Weights of a small GPT-style language model, trained from scratch on English Wikipedia: gated attention, hashed n-gram embeddings.
Each number is 128 + 32 x the weight over its row's rms, rounded and kept within 0 to 255. Layers, rows and columns count from 0. Numbers have three digits each. The size before them is the row's rms in percent of the matrix's.

# layer 6 attention output (transposed), 384x256, rms 0.0734, rows 330-379, columns 192-255
101:150119147178139144121106130160139124160163081100125127144126190105099156153139135148060125125141109078143087100077157160137116125153113151103126112093123103098161068160170125151156102097089154
118:150123129085123180107088166129172133184098122129197109139114142092193117082114097109141141180148125076109073143132183147170101175107145123101079148084127162134124114154067085157112149150129084
103:083114079102111079154177145216163163087106090139119086147106149171107116199128111125105095079164083158146142084120135123081152151128084145123163149114131103121159192125134173081129123153138203
090:111141149169117187155175147148079058168098107103143144148120154142101132103169156153102123121194137117183154222081078114164147137161137120150124099175145176135151123145162127089130133153130163
109:122166119087151109155136037121137149083122096109130101098155103162090097148078140085137140231098085155219123126086071056146120116136134113129115091117123164087095156112153138163117076105115082
105:155131136151130106115175174140220118119151115102106195122125100125163129178117119078118147095085165146134092121158116073152135119196157132090149117105127118112066084140139083085133117143129129
085:126170231150100090154172083088109154141138112064110154085152099128130135143139113091125130129104139172072127071084117102108107131179136153098116143113158086103133141104160072149106119184081113
084:135163152152131113114102120075141178116063140159137121079160131107080199145133078122084127079182136102188089133147159184128114151159164161112127111082110172127045117132130130127113136135143167
088:130184125129113155068148142129130117121138121170125095164146174108106152117120140131045140079117147147084176145115116085133142141142127114108075092178117103098137060094139208119103105116060159
105:128133085129111092118126120076083122119148184079149155060070185128124174159092113073091139124071100144102141140123131198129198096103116145156122182117186151091105062138130182075138161133138107
100:126089101125164125128089086042125129081093112089149139144108099096130115175201151085194111124069123075101113155098084121124143122130130101113100158070076113123106101153118078173135102108098162
102:135103110117088117137199109125142185167191163111062163095099085176108140138134146119106142109091132123173135122090152147175148169154162100184160153164098144149128141101147175138224137141121095
095:170136125148165143123137108132135124127191112164117154114083112021149124194105120148075150180148129134147098129132101121089129139157152105122136097090148159153124166140217105141155126110140095
100:126132153086099184110215127075064098152154107185126137164159092115136117156121134060165142080112084145053109151122106157134125151191135124125103141155136123140126133147100172057104126049149200
115:104130152156072142093094120167103138152143113155150152146107140147083119098071161067118149133138105094137182190154184129164131128122078108129158080168160121132129052103168115112105081151080096
085:162175120172082171177110127159111107105154105154096160134128186171138087143151157151075157123116156183103123112198097159141140132175118194144153147121128160061146151111142100107167146133141128
102:196123142107126094111157140120046084143079098098110163118142099161127119122091180116065153202119061157067150164160114139138094136130156076139099087164165041130153144133094114151100167159176133
099:146141123113135121195109143127167155111076137123180087145172143147153128209164142109099131165187142103101092124139123130056140126128088093093064130064152157121183084131146086118078134167081127
083:117164111139152128128108155140181155163105194121104111112130142123155179073127070169074109129072141093127172078082132112196106145097146158104031161166170068118055132135094113120114104132060101
082:134134122131140123144042154116128111076099138126134094126119108196084135100192101101140081067108157114122155135178125139149134205138102117141078171194139089109072064166163129122126131169154115
104:120163168104144121093189106160102083122132105121126149180148180097129123042143138105109165130116181124072095191141164123162125104088125140130125166076052137145111138109079099172116139178198165
107:081125159134074081149124123100124111105096159126132111162133181097122149067083137074140102106099111135164202144109115153124130142111140104151097176155114091130121057118153179148119177182162129
102:198133148072143077143161191144069097140140146111092108117162158142115146146086147154067194134157105122152136148159113154136132138080087108163140127105088122061209158098097168137079118131165105
101:159115146114101151103088161105134149139120130145189126160079111118072122166162104144134143144181145098117113138148192149133124115129161153092099108143148180155105128153095074169166136130135127
108:078150152116108121138103138130156179067066183128139101136121102172128159142101163074146128167145149134087114123092140078130128121112137167093088105166087130106144144174123098109168134059150103
104:066141155129126148143152100107119051150166102140140116132182176140181088104108073099104081122125107235084110123094115077143148152109113123166101095099111154160148152145112147159156080161079146
090:118140126150161143121086142144147147156120073136179106099212096098081071104095136079117127149170152187129186176115144139114121163100095071095176173150112096135108153110169107103077154098120112
104:121132049141062099185134128152095060089062162094090163109138120158133135116107104185117131120148091160136181113155115088081156143132145162134155156127101134143127178109168189089084103140121134
111:129140141120132110093116087070091145148091118191169095096161163171089140153111119102142119136143099125140143105106128161096156103177104209110145090144129143098145150114181161114113149114102154
103:087119127157107152169117119090130080152133153125162105156096100095184130098111098142130046136103118117117185084103130085148134064160139164139164095112155158130153131171171149141154059132089156
107:139113163142117110109123152149127071135151148145132128058126156114115143131116087146119114107106130186129119106106153118093155094114098202166151116148053155171178169132170075148209107207177118
100:133163153181101157119151087106106173114075179114185122120138171096127118153117119130115180150151134119108140124121116122127123120101167126130138127113115139096182148108153128128122135174200081
089:138124152174106133146168125137110135153130158140109138108112108152111115141129111104115151121139127119197102129090125132070132146123108143190018153123179129118165129071155067093156100087130116
101:137109118194079134177106120067060142162106134105121161074100168147089118168101184108135163145138124120124146123155111209129112098132090137183196095129144126099137078151136149063088106158169126
110:148131112119173137125145135094117111115144115193169136132132133109110157146158131103085115129101149206110114119077127116108185117075131048201094152150157161146157095111136215113206180142146152
120:064048172117180140153146132109148166118145147113113133128131119106114131134124150147201118200124082102138125084092137121111127118163122131157098105066115097164125101129098163091109144146149078
101:097069111133086142147108166110165096156129161107127104109078111175124128069121107143162152189215151085113140095145128091077120134127140121169164169136114128117149133123158114121137113145150171
104:080103106138130116156099120117065145103157142166170140196143112173101105110124198055165111104120123125134120166194098089088126125154074133120135107158099135109110216100103123164158053058107159
103:172115188046061149094153141124138106111182131152104050159068124177116083112145151121146160109153112160144136141098154160136070107086059112146112080082133152088145111133083138181101097110094163
117:079164164142137177119113117121100174139095098172123139157203135139158107091138148164168178169172124081155117127089119114117111078118095196178090133132152097091138144077167167135125161125124138
077:166143099133149102117098147138157115090061120128113121136153132140160100045209124132119136176164135091111121127131122084153117168084142141136093141147115075047117068213115150097090172167192123
090:101156101111138074074110069128128155173092174103092139104135164147185154113128128139125077169112145117192149112072127107136167151133128154140124087145112160171158131135097073112160092074104100
098:143153140140111112106157153174127134147158145086087138121151113149161141086154107114054184131130157086102074173141100108130102155118145137156126182133134112116076107145110142078101152134105121
102:153133149112116147158084146166130147126125110173090097088101161125113125134147093109118077140127092148104122140065100119087118138144111116047063120108093108159129159059075092116104064081055172
103:151136112199105091143124118134126194170225115157136147131133128115072125148097112160077120127105110187067125085124176150145153205154114133087116160126129098104105133085195143173150108124092135
106:089128136115179112096151119119157108143110116118108144150099096111096175154168125119127109111177171155096101116122110105109143176114141111078182148137143102180136168098152110175189162082144189
091:162149076083111151141119134132139115102144124120160177113112124169098074146103121160143131110133139093126127093180147114131152140078061113104104160170051129142137165115114109102141106087139132
090:118103158121043210164172113165116115148094132101106119098115151131149111136196108123178136142178140149131130109123140118114108109134150109160191110116164114102169153141114177127184102108148127
118:091203097080177123096109114130120119160121164080149128133059135101077128179161092105148097094164145176052183125070154166119119105127133132161141125128121185158110142112115111200121131079100113
108:145182114119123104127171138151182133169118143095077075118106199174156161094133067154118140145139133117120089104140119165153133113133079171123118105162200043104168167153157123124170157151180066
# layer 6 attention value, 384x256, rms 0.0707, rows 331-380, columns 192-255
104:147146177076034084098083127108153102158102150068127123158180120090124061159136075114147108098112122110175129133138181126135155189101146081108150109103177159153160102122017087139123137039098135
095:144137000118141095091137112177173116107105101108100099111166069123146152133095130021110132082154137149124144123148122139079130042114105125116148137103142130130127188068134113194104126125124158
087:089131057146107119158169129131216121195149116116125136150049163171103134121160138165121103142062162047145144154113106126078152131141135056158088144154097142136120168155121143085167121152050160
099:133152040094105063086207117078161143082124150171170127150255128122129097108132138111120160096112106101167061140138169121126135113119119155134119109059134132118151165151084125124090156131179109
091:131201135132139084095147154083153146097156097116115120103171156049144132130138129171128137119047097126128151103131114107083127226127150126134138116081123105135157146252117165117118128169145109
083:126095143099127149077187133062167163033157157108115131109138112058156103116116106156130130124127081113096242088116160133112139094155118128059104138106145140125155071111082174162087104117128172
088:142103149074124093099126174098160113068130164087101129160193076093127147104151184223160138086162140144156141143163255132114087181114149158142170058135098093091130081129049157079153154069166157
099:123157087137134144152146114153209117170115149121106142126129143184146112151113148168075136046127152137062191147145093122056173105074197103137063127227112143091141162127132178107170134181140093
099:123104132131160082151073162100058109110123124125073136184163077074140136118102139110133140138112107075076173142173094140170133124136172152133170161174171140054114193117142121087109136126164105
102:150074162083134099118070115100120133103147145115160128119034138130096096164136094134139101146114093141132000123116164145164128156116115129132144126098140130112132105218001165140131105134061102
102:153116090109145158119097120158170122104145158089104125109122179098147119129101144175118131107132142202097146143120124124151137053145112098136152119095116107113111121149101193167121134218129124
081:100158145093138132170155123154088108162076140135144147116106123107146139164140068088165148148099117165170076234116123133142134139121131113166146107155154141120104208115119125135097075150115086
106:110145172091072160182176114109092149098109065203146120154092095112144107132118178136159128105119120115102162137098088114087105154133181120120078159193134125122084170066114167027112112118134113
093:128142112144146169111216113226138113112120124145150120141163115149166137111150163084095145136162142130160255163157137136150134127098112095125124077182136118098133097129186102144114118132113090
089:126113099134115129104102153174141133118112113157116094139173116137122101125132140126110140179120097072121131135155053111075080158155114070106073111164121114107124138110168127129216126163128161
094:089127049142107113142155098162166117205111114158139136117080124194152129113148085153124141113075096115096212153121097142078133150189118103163048123104126127116199152113122108112152138151177134
098:148154089176123130100127136115116125136066111095136152101098103170106121122129144063134106169116124116125090116134147148072145142110108097147091122115105138118173093108124101170167142087097139
084:144170108150153150119188151109165145198120162080119133124201140104160128123144153186147112085116124096086255126121097136173152102108158224100120124114114154137111080170064182112045141162121135
099:124079157144122133149144161151114140072113139107112141094099117095155139091129157158133141120132092103151100111176124161114111098122107113180111137113134100062158035152153130101080134121120079
104:091191181091134135139105132156110129109151104125128128165088112072129119150129112112162107113143137130099100089104183123134129170123159131125133147117124104167132190108082131119071097109065133
092:137109093127131140127060107141111139096142180120064138096125138124156139140112081071115139044191121125115133138093103137107136057144135163139084195155136150126133169123061140136108110106116096
093:107090118158109159177145129138104164230091130157126172119135101147119091129106133135097147122077150073125063183094135184111142109119088170133067104120111135102154174100122069105097158139145119
104:165118219073094123118139111074183141163152111116112108121126123110077088151163157191150119098100113143161127143188230121119098196110164141120217104107119105159105115150080068116245124082139163
100:123140127102135148109091103125183131205146107112191101164162121098137109141136126180147141023153097123083125100110179106107155094107142105113041105129117129125132138188069121155153144135171131
109:117136185138140165136171087130162125117121109226129112128153107193181137132125124113128125139141140123137167169114191136152124103129130064111069108120170158144133125100152157136109108117115096
100:138072101160116155118170139160145160194113164112123125075082141049121109091130132108121131079157109109144103093099077154028117160098112137112138154096115139105115047145171091107157158036219084
097:130102061138124144159103157187128108121108169120120168093148119104150142138142142045107123191134123098118131117144079161133139060136115076115116120145160108095129208073185164123136098153034101
095:121121112136109114081127135031155153078129104110147111123092110090105172121120124112124118091156147149118132157120223139009150088144118202104171120194098112121133137154122099066187118121179161
102:153102175097177102152150128093126112059177179147146126071143154100103133105122119142149126121119126202177162113148189111179104100166132111146212121112175133135121054101166164136117084129131083
106:080132223092153144174172147198110132090138139134123135101104092099158160142140150102126165151098163136137149120126118131194135094139123111113154146081159131132135184079219145128048096164119099
091:139163206108188170109139122139131115076128144056074167117098086139120128130128108113101108070116135125143136093154080125201092115165165185107135123141129130123083222091132107124083147127190097
095:097152075166102125132174162129084128069117147112083120142135114158114115135121149112136130180124158159152223141106074128109189077144110148132131167123090131143155093092119175096162123109109181
098:151105087117134171141036140127087133072125160135132157128158110093123111124111178111109128176131137140172107093163088117190067096140130134141173104148114091102116112058136142124104128160144166
107:096180139164138147122191169142178127051142178160095172131119138023152093125132122171150149141125146137095221138118122132169137127123123099100093155093123136139102043099201163154063166171208107
105:159121084158169089127069083109060132205117127188110154092182110081121115166140157087098131084145138126159065120124092124185124119136142171157126175113092131142141126130112138127103100158137149
098:106145163106127193168164153138124127177110183112129137102092123145144119114136132133138115152141161100146124088107112133171154111092133161117163138118139141126129110129172130109118131124110099
092:135136076116127176139071155203168128094107094155169120210156156194144130127161149118099120106156132093140184125138090096120169033078124114138113111211119155110145171113025178134148115197054158
097:120119153137049109123171093078181148165145088142168145130032152189102112133153167095129098160156135133149109151121139150166116158093110108105170146064124144209150096092122119132203134131059170
094:138139098152133061156147143116145174165159091132043136149062126116091140122151092118095115086089153101166111141117166146068138129151131215150127144145136156155128157106131138093195130150148103
095:091107137151139107160162160129128140127138149116115139111100100114147135111135083158120135085115090086100087102142151144138109165139099219155080093073133121083111103226121087120057171079091077
092:107132086134119061131106106171121125148128107115152116146116187118141146125127112129124125117135145149142177161090177102058203054147160047140116132089124142193183160094028126151134137082120185
097:092213125143099141165171202160130162139132092063100135118091142082106133097150137146141138161103158081127174136093086135044148161149139126128129134103116123149163133145118135062117122156107166
103:100153058109127121132116111104174136142086089134130118115156135123172109160147145127152130104151113141144206133091067127127167135060103086135114147110105114110119069141029172151108090102054108
086:138118097088165115132166102098172146086154087101093081126131116064140126137109141116161154123158132154149255158137114152082126112133119101089118142189130105094109140147060141165065103168088100
093:126117122108118147134073109243165126085143090159140138155000153146149182111121124160121108131152106167086102120130126121104135140129125028118181144104130129131113119099162171129173098115130177
106:125063112115095139110078139203171100139102152104107146072051158111119076133126094170105125112121099179147124114106145132085144053120103029154147066108116103084109086096079137181132151124123133
087:111157189111123188139150070059074140177135119144139107099107138162074138126159116100108115236129158096099110164125069109146115161180122154115084122085119144182117103120185120135133098148087152
095:127114108133100159126060123163117129168130159089147132179093186115095095129146130126161095164185114115092156099095207108127111146120150051143141116113133142165113094077094097192194121094112137
099:113096046134151075106047077186062129145092106096095119107102107223114165121087123113114135112134109137119135133145094120074123000136111113145089126146118111129134150108071123164128125123081148
088:159095098117121212093080115134202121068109140102109112093092132101128119141098118133087125107156117144065118109118145131094161057120136106112137148205147126102202079096120162131224126169099132